From a checkpoint of a small transformer trained on Wikipedia: width 896, attention and MLP in parallel.
Each number is 50 + 15 x the weight over the matrix's rms, rounded and kept within 0 to 99. Layers, rows and columns count from 0.

# gate: layer 4 MLP gate, 2368x896, rms 0.0202, rows 2235-2253, columns 448-503
# up: layer 4 MLP up, 2368x896, rms 0.0191, rows 2235-2253, columns 448-503
# down: layer 4 MLP down (transposed), 2368x896, rms 0.0156, rows 2235-2252, columns 448-503
gate2235:54 56 53 56 63 53 77 68 34 62 68 51 66 45 41 74 45 55 64 88 42 46 72 72 51 72 50 58 42 58 48 41 37 62 33 31 51 33 66 58 31 12 36 24 56 47 23 34 73 31 59 45 59 61 27 57
up2235:26 42 52 39 62 37 47 58 72 45 47 67 34 60 27 49 52 33 46 40 35 43 20 31 58 39 31 61 38 41 51 37 40 51 25 64 56 62 22 10 55 59 62 40 56 69 67 45 61 48 65 35 64 73 70 66
down2235:57 78 55 56 49 62 82 99 36 40 69 78 53 62 26 66 55 49 43 81 56 53 49 56 56 54 60 71 33 73 57 28 41 28 76 49 72 30 52 67 43 62 69 31 47 63 65 48 63 53 65 39 56 58 42 82
gate2236:35 69 63 60 44 51 66 34 38 61 60 46 53 74 41 44 46 55 31 51 68 61 87 76 59 50 52 62 54 61 48 13 34 73 39 64 50 53 49 59 62 47 34 67 42 87 39 30 65 56 47 68 58 64 57 52
up2236:60 40 68 39 39 49 10 64 81 85 32 48 52 59 53 56 62 61 94 39 47 27 75 49 92 31 50 40 49 47 43 64 64 25 44 35 22 64 44 23 39 57 37 54 44 51 41 47 51 66 60 33 49 39 39 53
down2236:46 43 75 44 50 62 57 63 35 49 99 72 60 55 47 44 39 50 62 19 50 53 34 70 47 55 42 45 73 73 40 48 55 45 61 88 47 36 60 53 54 42 56 58 36 40 62 49 37 47 53 51 46 58 64 34
gate2237:48 89 41 63 46 35 61 58 29 58 56 56 48 43 45 54 47 44 47 40 49 67 57 43 39 37 40 51 45 40 35 53 46 64 45 34 48 61 21 20 67 51 71 40 66 59 24 44 50 51 54 26 75 65 57 44
up2237:34 44 50 40 40 43 50 34 34 52 33 40 78 19 39 51 44 75 58 37 70 56 47 34 52 64 37 17 40 44 36 18 39 27 59 65 61 33 61 42 31 49 52 39 53 43 79 44 31 27 52 32 46 50 65 45
down2237:50 43 54 77 38 46 38 44 63 59 30 23 57 43 31 63 34 00 63 70 38 66 35 78 35 54 43 65 33 70 47 58 49 48 17 68 51 43 37 35 44 80 44 49 48 62 59 29 21 61 55 47 34 87 71 78
gate2238:75 49 33 71 51 43 43 35 32 27 40 43 71 80 58 64 43 47 72 55 36 54 42 48 55 32 69 43 54 37 50 60 45 59 47 69 57 72 57 45 37 68 71 59 43 50 53 13 57 57 47 37 38 50 48 52
up2238:39 42 25 32 59 42 65 37 48 71 62 40 28 16 45 40 27 61 41 22 59 45 50 55 69 65 41 29 84 48 74 54 41 30 38 02 21 72 39 57 59 79 49 57 61 70 36 64 49 39 54 38 46 66 45 16
down2238:61 39 37 50 53 48 28 30 42 72 48 49 77 45 53 20 15 41 50 46 44 50 43 33 49 59 40 33 66 65 66 44 72 24 46 21 64 65 42 52 54 41 65 69 42 55 54 58 44 77 69 61 38 21 59 62
gate2239:32 49 73 67 49 69 64 47 18 41 61 93 49 57 42 69 42 55 56 62 67 43 41 43 38 55 55 40 39 50 39 40 63 47 52 53 40 19 58 28 30 61 33 35 62 46 49 53 62 34 56 60 50 57 23 50
up2239:50 44 40 29 56 77 48 34 51 35 18 62 48 60 27 54 58 45 49 29 63 51 45 45 59 61 37 57 50 34 65 39 43 54 64 56 38 38 51 40 53 68 68 60 85 53 51 53 39 76 33 60 70 44 56 71
down2239:68 71 38 49 52 52 49 33 44 46 29 30 40 66 47 88 69 69 57 63 46 75 17 65 71 60 46 46 55 79 63 27 33 47 67 38 40 58 46 46 74 67 73 53 62 53 51 57 46 54 71 44 70 42 65 45
gate2240:78 63 30 43 68 51 61 61 40 51 48 40 57 30 61 58 24 30 32 54 52 39 43 42 56 56 35 40 33 41 51 30 62 35 38 85 48 61 35 66 45 32 24 24 60 56 55 38 59 25 35 45 66 47 73 25
up2240:68 27 68 53 43 40 38 45 32 45 25 41 40 34 60 63 74 49 59 73 44 39 48 36 36 29 48 54 17 77 40 56 25 42 49 80 37 66 50 56 35 43 37 58 79 51 61 60 52 61 51 43 71 54 54 36
down2240:31 45 44 57 40 34 46 18 53 44 56 56 73 79 68 00 59 52 47 47 43 45 35 64 59 19 34 66 73 72 39 74 39 47 24 61 55 63 48 78 49 40 56 61 50 80 54 99 46 50 48 40 48 50 22 61
gate2241:73 65 61 61 48 45 55 42 52 31 44 59 80 29 27 50 23 50 55 62 39 51 57 37 56 23 49 60 99 79 54 53 83 54 46 48 32 59 55 64 42 54 60 31 65 35 59 28 31 30 59 25 40 51 57 36
up2241:61 40 32 55 48 44 38 49 31 78 66 53 40 65 67 42 55 27 74 42 70 52 60 49 70 48 72 46 34 60 36 87 61 47 55 66 66 41 57 47 55 29 32 47 61 58 69 56 55 23 60 45 34 54 37 59
down2241:40 62 33 63 76 77 57 71 45 82 46 27 22 59 47 57 34 61 58 75 67 83 45 67 64 75 63 44 44 61 38 64 45 36 35 83 25 58 71 71 72 38 34 56 30 25 34 66 59 21 67 61 47 49 45 53
gate2242:75 44 66 56 64 54 49 37 59 37 65 12 47 47 40 58 32 50 50 36 76 45 61 34 46 40 35 50 40 48 39 57 55 53 28 38 53 59 59 23 33 69 37 68 32 27 63 43 69 64 26 40 45 63 62 00
up2242:48 63 57 56 10 39 46 37 45 44 50 53 57 38 44 47 44 44 44 29 96 53 50 29 78 36 20 46 45 43 32 47 52 69 72 51 30 45 44 33 64 71 56 51 25 69 64 42 51 96 33 56 70 54 67 56
down2242:35 29 40 05 33 30 54 57 49 65 52 40 47 62 51 23 35 51 46 29 49 54 45 25 71 38 33 34 71 78 39 54 58 48 38 66 16 73 72 75 41 56 31 42 36 47 59 42 52 62 50 48 46 84 65 21
gate2243:50 35 62 56 66 80 51 65 48 54 35 21 61 47 22 66 47 60 26 34 76 85 39 42 26 73 59 74 38 58 49 31 44 51 20 41 48 65 42 58 33 53 52 69 27 56 61 37 55 28 33 46 34 26 68 80
up2243:63 45 48 40 49 66 48 49 13 48 67 42 49 30 42 49 39 66 45 54 63 44 33 48 48 43 70 30 16 37 44 28 51 38 43 66 43 48 32 19 53 56 54 28 55 42 74 37 44 55 16 41 54 68 73 61
down2243:71 57 39 75 60 49 28 48 69 40 41 39 32 66 25 40 53 43 38 52 54 50 12 53 63 54 39 45 45 14 30 40 50 45 27 42 27 24 02 50 56 74 52 62 71 38 36 48 33 60 36 59 38 59 55 35
gate2244:67 55 74 40 42 66 49 59 38 28 35 81 56 71 18 37 50 50 26 67 37 28 56 49 43 64 21 68 50 55 72 19 45 59 54 34 49 24 64 52 62 32 70 63 52 46 30 61 57 29 46 58 47 56 42 47
up2244:45 24 92 45 67 64 17 41 43 65 47 81 51 23 47 71 61 66 50 39 81 46 64 66 60 46 84 43 57 36 55 57 53 25 76 70 11 66 32 59 49 61 48 37 73 61 40 44 41 17 53 21 50 30 48 53
down2244:13 47 44 50 68 42 59 46 49 57 81 42 61 34 07 29 50 42 57 64 37 59 25 54 48 56 76 38 49 63 42 48 33 30 75 41 62 30 47 37 51 44 55 32 50 47 44 35 12 50 61 53 38 48 55 37
gate2245:54 22 44 60 51 24 54 28 29 42 35 40 66 75 37 57 68 58 77 21 45 57 58 44 40 66 10 44 73 34 47 21 65 47 34 83 65 62 52 72 49 43 39 31 61 70 54 64 60 78 72 52 62 46 37 48
up2245:95 68 57 82 55 54 41 53 32 38 62 47 45 41 55 35 27 49 53 31 43 64 55 64 62 60 10 77 45 48 74 00 60 76 50 71 69 57 74 81 33 35 33 41 47 46 32 67 57 71 27 21 23 42 48 42
down2245:54 36 69 72 78 50 56 34 75 58 26 44 75 63 60 00 58 33 52 47 32 50 28 58 52 61 15 60 53 62 56 46 25 62 54 68 37 44 50 68 32 40 28 64 32 14 19 44 45 51 37 47 85 10 50 64
gate2246:51 75 58 27 60 30 64 59 63 76 74 66 34 44 51 50 63 20 65 64 25 56 44 60 57 43 71 61 31 56 50 52 41 30 40 35 27 37 95 20 57 42 35 40 67 37 48 66 44 61 52 43 42 68 72 57
up2246:72 29 47 25 57 72 46 19 37 39 16 38 58 31 54 46 40 71 53 57 54 58 51 27 64 50 54 46 63 50 33 43 52 49 49 52 32 36 45 42 07 60 63 57 42 27 66 54 66 49 57 37 41 60 49 48
down2246:56 61 46 39 50 42 73 73 39 58 33 62 42 51 51 30 64 51 45 65 37 32 21 31 54 51 57 47 43 58 70 40 43 48 63 53 49 33 61 53 16 38 46 47 52 47 55 47 63 50 62 64 50 58 55 37
gate2247:57 58 40 49 79 51 36 54 39 69 05 47 49 61 51 41 46 50 49 77 48 52 52 56 48 53 45 56 38 49 45 50 77 31 66 28 54 31 34 37 52 89 33 65 42 31 56 52 44 42 61 44 57 55 51 31
up2247:51 46 32 46 41 51 40 58 53 50 31 36 38 33 51 60 46 34 43 45 51 36 49 65 42 47 53 53 57 51 59 63 28 48 41 66 46 52 49 64 56 40 39 42 60 49 49 60 37 38 23 56 36 60 52 57
down2247:41 44 39 33 60 45 62 58 31 53 31 47 53 57 37 57 60 53 65 56 44 41 73 38 51 59 57 56 62 32 61 62 65 39 30 43 39 47 61 39 48 56 30 53 59 35 54 71 50 48 56 58 80 40 53 38
gate2248:37 57 60 54 62 56 48 18 29 56 39 43 55 59 72 38 81 49 51 76 50 59 52 71 73 50 45 24 51 53 63 54 48 39 68 51 39 22 26 43 60 34 52 64 62 38 49 52 59 33 61 51 67 41 28 37
up2248:57 58 78 66 53 56 71 85 38 45 70 49 25 55 66 44 35 35 49 57 53 58 65 50 34 66 88 31 39 46 47 47 64 55 36 35 61 59 63 52 60 57 56 30 52 49 31 64 43 84 54 40 39 77 50 41
down2248:48 70 33 53 49 58 68 75 62 34 56 36 25 37 49 57 49 67 40 46 62 36 29 51 54 47 46 43 58 68 67 38 43 27 66 46 43 70 47 54 55 30 40 70 28 44 62 51 44 37 72 47 28 65 54 54
gate2249:71 58 57 64 48 39 52 42 21 51 37 42 48 56 43 58 56 35 48 48 51 42 53 60 60 21 56 35 61 66 44 54 41 46 15 57 52 55 59 50 40 59 37 43 58 57 43 19 43 69 57 68 14 51 59 51
up2249:40 52 65 53 47 43 49 36 39 39 53 58 37 24 65 46 56 18 61 78 32 39 70 55 62 43 31 12 64 75 41 25 54 67 43 62 48 73 37 68 40 58 46 37 45 51 50 32 49 22 26 44 55 48 45 75
down2249:47 56 51 51 58 40 62 58 49 50 73 48 56 43 51 16 56 43 38 54 50 52 58 54 37 42 62 55 33 49 47 76 34 67 56 48 47 64 58 47 71 37 62 54 71 61 58 62 42 40 31 43 56 41 45 63
gate2250:30 57 47 40 43 55 52 65 58 65 67 62 54 26 53 63 41 35 59 59 30 43 44 64 55 80 90 43 54 65 81 20 59 28 20 52 66 54 53 62 44 26 27 31 57 46 27 62 72 10 40 52 19 58 56 27
up2250:49 48 52 66 58 36 33 57 57 54 99 51 52 33 56 59 54 42 45 89 46 39 27 54 63 40 60 43 19 45 64 23 62 01 64 61 60 76 59 44 55 30 32 37 46 35 47 54 50 32 34 52 37 58 39 49
down2250:55 41 50 38 34 16 56 53 57 50 70 43 57 23 48 39 42 44 57 69 57 61 55 43 42 31 54 55 43 37 28 51 54 40 55 25 51 56 61 31 59 75 57 52 33 56 75 55 68 56 28 36 31 38 22 57
gate2251:68 59 34 48 74 75 55 58 83 44 17 22 55 43 51 57 32 69 57 48 40 71 31 64 73 77 41 58 31 70 59 55 35 42 09 13 56 16 15 44 45 57 42 71 75 58 45 64 72 41 58 59 29 45 38 68
up2251:52 51 57 67 86 32 47 69 44 42 50 42 54 56 39 35 55 63 36 17 69 42 33 51 45 49 57 35 29 76 37 21 68 62 45 22 53 30 49 51 37 46 23 41 58 26 62 62 50 40 52 41 38 55 50 77
down2251:43 43 52 43 56 42 53 73 71 36 80 35 53 33 64 23 34 51 50 56 59 48 44 19 41 57 45 72 71 80 37 25 61 67 58 40 43 56 35 58 49 74 48 29 60 26 64 60 63 50 39 59 46 53 50 76
gate2252:52 61 45 65 78 67 60 37 71 65 35 51 36 51 48 51 32 51 82 48 51 76 49 48 37 61 31 48 38 60 52 60 63 30 52 35 65 43 64 18 60 57 24 61 55 39 56 28 66 25 44 40 71 53 53 58
up2252:74 57 38 60 49 46 45 41 84 66 55 92 60 20 56 41 40 38 45 40 32 48 53 40 63 44 69 29 37 53 29 68 37 46 58 46 55 32 31 33 63 50 54 34 67 54 33 39 60 41 22 71 39 26 55 64
down2252:55 67 42 43 45 42 42 55 76 64 67 48 62 45 78 21 41 16 62 31 27 30 52 31 73 34 48 49 64 55 51 86 71 44 43 44 46 35 46 40 50 34 45 39 63 55 50 45 59 52 45 47 62 32 43 26
gate2253:45 39 39 12 47 49 56 40 85 48 28 65 58 43 65 56 46 41 85 24 51 59 71 61 57 52 39 22 65 42 69 67 42 40 30 62 71 73 64 61 43 54 54 25 58 65 50 50 63 49 39 50 40 50 77 42
up2253:38 51 66 61 44 44 07 25 49 74 46 46 32 49 31 43 71 41 61 18 47 29 45 54 49 83 22 29 53 45 17 62 75 55 31 18 48 44 52 63 78 62 39 58 29 85 61 76 35 74 53 66 22 45 56 59